Weights of a small transformer language model: 6.91M parameters, normalized queries and keys.
Each number is 500 + 50 x the weight over its row's rms, rounded and kept within 0 to 999. Layers, rows and columns count from 0. Numbers have three digits each. The size before them is the row's rms in percent of the matrix's.

# q: layer 3 attention query, 192x192, rms 0.0871, rows 38-54, columns 0-191
# k: layer 3 attention key, 192x192, rms 0.09, rows 38-53, columns 0-191
q38 131:520447419516493419508556528529568514519441516464558539454491510526486463517426474470594480540449537527582542471517478492571536508467504515379516568503512525582509483524442601497470497482395474527566492519535472445456430495446487474466527526454384492518542465409510470586403470422452424467563550520543509458387449458624501510586447470516476571533541554417543578455564430613499633511545461426522484597495409546515585446439514553531506521519557524565546453492527546472521455501524496511524465557529486446513617500522546434473494498510525479510496450586438509428428451410478527521
k38 132:491452432536492433505545553517589502503414526461546538431466535550488477528447465455597482547455516525599516467520487503548545506441493521394524590490504524575517461526447579502476492485394485548565497514564459448463448499429474469470538525474395496506554441398493480580426480448481416482557557526546495416420437443618512504591440476511499581557522536432550556468562417599505622543544457431529508620493417522509576451420519552528509530511590515571523466508530557466525451492518501490507471577542463462510610487519529430462495528505521501522483441574431503433423465429478538522
q39 128:515477488413525558633531480499540566520492556469521457631468534532615436534473493525525568476528535572517456487451421486519515515479445616491430499466581472480532563515468486507494493467501510544475570504418603392515486545497547496411463558442529567485563557529463468538533460510533488614485597500496610438500526475501446464456453433509517461499557505579503478484457488503513475424457492494599493516530423472517517513464537430419456462501463603458476486438434450393466449474526539380521547447567463606513483571487562550556521521516532430513669479514447499473559547495475509498
k39 131:524473507416503553608534448482568564515475549458518463630434534551604447533475495503517564461495570593542455490454426479552518524483428604502412497463564498494517534501474468485485482466492498538493560506429604394498473574502554511423474560442521582504580577535455457535534457497537480619483587515516599464496526472496445476474452448493506454510551514563463476497457494486504465426434491495591479513511428504526506496456526457444474447501447606495514495457442469387481423450530545401523529458554488604527489592492566552552513523522547422526665496545439507472562580508464521515
q40 132:513443517468463457560439442537438399482447479534537458472578560480442467461504500577538458421439481497465535402426516535473435576582546592431513477479510500396451466526471571571534483486492484515438511499538536505530449520457438382528423520546442558506507402577521433550534561518598592556512484433396504508482538477471631513518566458425497541492516462451445452461498579553591497619544574530525459544506568458512530438578476470591544444543469536448489463459488462498439502522551507456570496525549491497527465488460434533564485534471468606495465467529400498531541407461477447458
k40 129:548442532484500469553438462557463404514467509542525456450562550501459455492504532573515466445449475502456514401423508540454430563606554592428535459494516507394442482529459576553568484456465500522446539507533522504544449501462447398537451497563440590495506403554507429545555573539580638586520482406389502473498531463469623519510543467459495534487501463461471464455489556554611491613553546518524492558522568468511535419576486487581561446531481524450502453489493447489450495522544507447558504536540468505540483500472426553570485542456448591484458461519427509526549394466480453440
q41 131:521472482553490437564554501485468464514559529515446465511569494574508435569419496508592475499511423464547469427447560343512463554490427545512532467514415576507500496506576500374622402513477500480473504494452560526532582514471525504600514470478455447497499539395546434470583424460546501505466458486567474539490511437469558475432486506494515490541462429543509524464579478538557539550550570447514472528511560609547441583476528475522518608582556489581510420443558512474486574433540548571501554531591511442483497447477438504466527441470489439547435643555471494530505509542450487534
k41 133:505479490559499435551551487493453463523565493541458479516578508572499422564416493535613473486498398459546490415454560371514470532480422564487548475519418568510484496527578481387605417498463503466466505489465563523511559502449508519604517485482471438516493539420553420465594420455537497521482449481545454552474514419456562475422496509495536491517458407537506479476563490536597537537547565455508484551509550619538448546478522469523533612561549503566496420453559510469476581448540553569480544534573509442461484449468421523454514451491476441522441655551435515511513518525440486538
q42 132:418425474452515482504554511548544507426563473448463514546587493396514455511559504590498473465561465498558500483554503453509489521448487518513587467516445546479569451552496451468572480546520453490513449491451539470539444559451401503458441501455526524444552444512459463423505489562386467493628506462543427508468567564461566487569570516560543398477548634522515500536444504471553486414504459576537552512489502537402461417476469489493576532572474598452521504585492488500493436543569539493594506450484427502468633531489391533502465535499466432495446483408485511420442490594446540542
k42 137:413437485427519452526560537557509513431560454468443489568586486412495460518545522596503446458568455518528490477542496452519480542448487527511601471531451526468569460548488413489565494560502457498511448490469523499531440548490394488467467503447511525438544438495458451433519479547362466516638487467536437515493528555458586472564555502557576418475528620529519518550439490468547479412507429563539546509488499538425460395454466487488573519570475591482530487577473461497495430535561538489607512447472448494448619513492385522503469537496440442501446480418481499421438479586446554526
q43 128:427479484523497463462461482499461464512522494466567566554473515511501507554581456527562487399519547509464553533494387539503494566559469492465525558534423509536497550484638505486478380526583546555563442464534496505526466465583531515499422453436528415477561564443411500521473448509417530482520465404477469478498522392392479497548508502459468475492493514494495521532472488428466415537457501438478486532453496462593425548540566467462549419543572528537412524554574434473500419462554462456577506484520526417499524539577511372445449507432449573458578441444437492528546434440592413566
k43 128:459493483511503457453486467499479473527525482482544577561481524495507502562562475534573482380512543520481544523504407556511481550585446489463533582574425512542493559478638510505481371524572565549545484480537501488514443446582527536494443455430498409490549547425421490520480450507402521480528466398469457475522543431393473528529492515462477475471504503482486541504480481406467404502486511438467484524468481423599441539544576456449577411525563509530424502532588431489527416498525458433572490469503491430487526530580517347462477505418463563450568438422465478511552469449596442555
q44 139:503482502559502462474444522486416455509454531548497602497536570550544421458490614476602557533496563518421534460514513514547447613593503628505479565539509556542452501477488429563388587487555591458506478502495573468520512492490494505535476425508525530471504447575561480532533549529519469481559444546531515510498470398486502481518510430512579472515478515494477461462523524478465600451515547579508570552518595426450494498374532396441501507479458540453625590504478495577504504449482357495467569607480465461437536497480532448413478391492563510549572526467565494509494468509489510522
k44 134:486492519574489494455430521500413438493433523518512598491523566540525439452494609468600544507488557519433528439525496503549445612549491650501487566536538549524473506486470439559386598495566584473512470502512596474518519493490516511517456425520515542476528450593583493560541545523507463482551419541531530524502465395471529486508505425511570479525465527488460456461542513483445590450513543551499560542519591443465508492399529391447504508461446550464605591521481488567498524444479352505462570612480458471433527470467537458403471407491551499550584540485547489497493485504482516526
q45 136:475478412439472476497434468527573471510517521422427425484517514553422535544544468482584606509394492522436458502562384567456480523499510523523515567523498587493539478507449484590490477440475513521465436484476418481488547414492469537509468476547553457462560591475539416451510395458569482467488485531452494432506620545531486344515458483479470423514529510477568505512481572534538482515555504457381471449468543485433501552488453527551524482448461510474512425463593420515523536527549498467555505550448534442437417512457501421397439550521505447630500484511485475500478518525392633497
k45 140:484478414431472473506436449530580494531526509448420428509521484546409514530542473487579595513390496524426451489568373573474468521507519534505543563523514594513525493498443472596480504459476528519478443487488400453474539402485481518496477466538570462461557585505525449470543412485565487460486475533448489429501637554538492346513452482487466432515530505472542481516479582497563457507578516474404467438457530483435500553479463542549511481457437523471514427443608403502535537513541509452562508523445527445441421488478483433419464555514504452610495463521478454484475517515400635477
q46 134:493533522503475442565494456544470499538508499496457512507479511560477506473444562492577475487498625477548474543540492535516489431445460441482657574528530381520508432455525571491470455509391548570451468488439523577549556540554500438568643528408455531512513430458457572464500443532454403476572470547583492505580537547559579482443550454506508511481481511485488587498436494489524523445534459526509525404502527443430562451565535567582558508541470527550586498485505527514475439475491461435440528470578514484525428531484514547445464409378466444455533455520566425502436483485370459461
k46 139:480524533507473448589496453558464522535504501496436525516478513582471504494426561499568483471500625491568475524538481553543492415454447445499652553542544409511499438456516566488448456508387536585452482492445529556540536545545504447557651550410459532521499431484436593477498446559461406468561442523557485522575541538561587457465555462498487502474499501494487582499436494500516530451523436527529530388505524446442556454578520545568553483544467534551567488507520502481492446467500469432436516474595507485536426537466510556455472399398467457454526464512570430513445495492356468474
q47 128:521580573496476523488536418499550546530545537596456527482485492425497383512459471653466469533537421517376555501474500504454432432528461557498610482590433475559488515500518514501453553506464553527444614510497514491520574457500462541500488566562560470454517444438426484476468399519523420509511497492485469531475523568455505489497558467500553562557497527520468508559516512499608494566549460489445469377495481479538469468502551475503484464443529535429549489466506386455551545389515544501383501536462519534553507448513516417564465443580605557402524474501529485363470510435494582480
k47 129:494542552494460516464527400505553556531530535564487512485502484406485385498476450704470466510522431521384562510481518505443435453535485540515606481589448471532488507510547508494440565511482542546457605497488490504535588462507464549506486547543576488473521450449429475489459403510521421492530489495484491536505535545459519491525553474492555573578492522501487512540496517490592481577539427472447464379482492484514470487503578471503468467453519544429544503457492385469538544406535553472354510544458520535564519438525520427560450451601616555415523471490509482390460490423511564490
q48 136:464539394513498538573431483522496410483493476473524524468518508507456561446534443512445514614522411560538545499476521493533519481420472456424485506494432448513497549482513544572549554579469588505560501492503570471538576534441509462559421507513423548372546503508503473440429508528452469522453541465512444526438541515481388459418496523444494524526603586491519576509506478463550451460540608466528543528451514513471542457443385450508573584574419570519548617449512563467439505460562453538520522494444546515501403534409502565550573559549536567491507406435537476604447478539542486531
k48 142:463539395541501531580428468504493404499487477462508530478541493513450562435517466506453511610510412552532528512479529499533515479422479448417508497517432463524499561483511557565520571572456574503590514493494567469550572526434523475543437504521406546366532497517491460443428503558426478536455521471525417531442540528485385470422498503452475513524607565503505594509487476472553436478523603471512557521473515515483536437444415445505574581563406560490553620438504587465452486458539462549511502493446541507513406539421508571547565547553519557501514422419564479599451484558539491516
q49 131:496503479498509618414569476522579574490501521511468523467551542468488469562489556524531410406478581510513574553455397542503482520519497497546541443603530430489467579512529541536504474479354551462541525512513546529437500604397442545545468519577402507520563498530599349470514482511455553479441458500542515450438520476565511522418446591461483418473499475434495581474393537505441476470515453521488532607503485447553480489544495451527431553431468562542500439548489440513537476527397560500463504530579487506492523583543458611502466490555566533484514495431477554488489516533580434499
k49 130:482497478494508615420558449528598557474487526500487514449567518451495483542510565515548419443503593521491587562432420539489486534529494500582572444605532466477470573498524521523497494485386564468573513501511507519439526604397464545544457517574403519519562489518625374485472478527450558478415465503531532457451547440576511522431447558477491410480515478408496583480394534509426480460493472522502551607510488457524458511570488496510452541449462569558514448538468445497531508528388545493455496528584485499514522540562460607488453490549575537501517493405486563510483531514595438537
q50 128:419481484557503382468466533487520529550469447439541525522465491508503486520566542516446505489394504485520525468464563478457413476499499465493520406606535477493539534502497545551479424579527409585522487484569577469430505551457599532517491522453540493472527483530534526496457472448409476431422515474492478472566441580524610488488423475495643432546454486548571416497560603512494521511510492368534498498461653441471530464454562516450398425421511440470522542537535480520439510489485476525538437480596584547453535497483485478515476454471643472467553411455493498536480541569521557501
k50 137:426493493544508378473474575479543533546465478452517513509477490513538486546572535490446492496412477479517512456488552457447392490500503451489518411565497493499528563530479561552472459571543417580515471487589577476433496542463629517515459539447542483504518469504530520510444463455402497427428513479483483464548431568497603485502418493498649426537459465562573423480561603527501517500516497398531493504441626415476494473467552517431375412419520420472539521545547483517426516481494486512534445483594572551465535521493487483506477473471633460443548430442510506545459565577527521496
q51 130:493467503494499463568435478477508351471551560545508505395525532492414510530524466480508495455454552565626542509419531472486589452468603475607497498402475522551484564506421534502432511495529512529527462502500542358627467534424532372503480508494493546465519506463477561477582484470468500470514558496459519469594467421453512521447531485472480532498417583474446530563482573435498470532456538593496539509490469532525590519493566522528489576501547543405491450550422498546482644418478538550452454539499538495461525574533433458475429559462555476570537520456515464415527560545528467475
k51 132:485484507490492470587440505469529361478569546539515502394521520501405517526545460458489504447453522552609539518427526477488590469454616460606481497395473525534474567502421544512436516502537511517522450496489554344627472502419551384513495525488506530503522515449495557482591483485470501484505553492455541453587450429451516533464536476460471544494413577482479535566494583453502482522462544570477540508468493523517581518477553511527478552502546545407476449563414527556466643439474545552454459547535531487482521571542438443469429562471541457566555526464500481412538560572534468485
q52 128:557585469484459484497567466546508578477460523421513527417512521520459434519553466518501525449480530511475480554516453474483470481545538461580547481576538460460538523621502519519514493488455423412614556504460471512435523395448581445518584490531539530501522458472493529483523487416502619588567526578474567499414507473501513483501507394459423586467468463512618473480466561452537538498505456496498583499597482521646503502496469481435453524596454440445533567600550482516550492455500501592525604501540563493535421512507490566503504339526497514560527488450511467579505544535444441443
k52 139:571554484472469497450559466574499563463445500420491543409488497503463425528547481517493531451489559521456494569497462470484464481544539471592569477585531467497540514612487535524518482473449430443599557512469451512437525409466572454538587493539546547500507449467495522493538487440513613592563530574453570508399550476507497465494507404464413596473451475504611433484442543453567556499492454512505580486594484523626494490503430507435473516595496439432534559588576459502566488462507497567520600508537544513563438493507485580513493369541497518577512501459493474576498561521423451457
q53 137:481458528556488459556547517490511575462499502508508513458481528551506530479515550532492608477455518492584505465494573496523486532593420519546525488537463449497481515479542391458532475518565541535437482504487467549484475457499486567578583450487385548374475475471546627511593589555537496570540478448513486618449549548626451588553555509536553456575500570482580469577494521460596555515519433455370496568465527481562513546544434521548502461461517520587432490462525404458534513487447518548504488425489567472463469663534516572563526479504452517532566431443436487460495509488490531488
k53 139:494442522537487456568522506508518582459498520513510499472495510567522532495538547557492592478475506486589491483470572511533497512594429517560525481510476449505470517481531396461494491511564514540438470506463481566476481467508477574565577456480376551371465473482580615515593574539540490575548494446525481618456539532618451574572578499534532464561507550501587475584462507460609556522524434429374494575440524468550498576543403520550505476473515503589428481477508409448519519472464524528500478415479565468476463654514524585548540491514465513552563425467431474480508500496485539495
q54 130:533433592503501558452472460551495490539486548563422491559516562503567545492444514525543484522415567451501513442554541454488494443432458424461471493528589540558515507513518432485500519505505477454567454516538516501506477510484514487469515496607551458424540424441418506519627480452526482481564360445524574497527536501435508458552416383577478459507568447483578585442503560389524502517416541517513494583523468444526534492538565510507578498528552459431452477463499543491407593402449453523513443479528465531587546586443421574491509537560467459484394433488472605486481489595457494549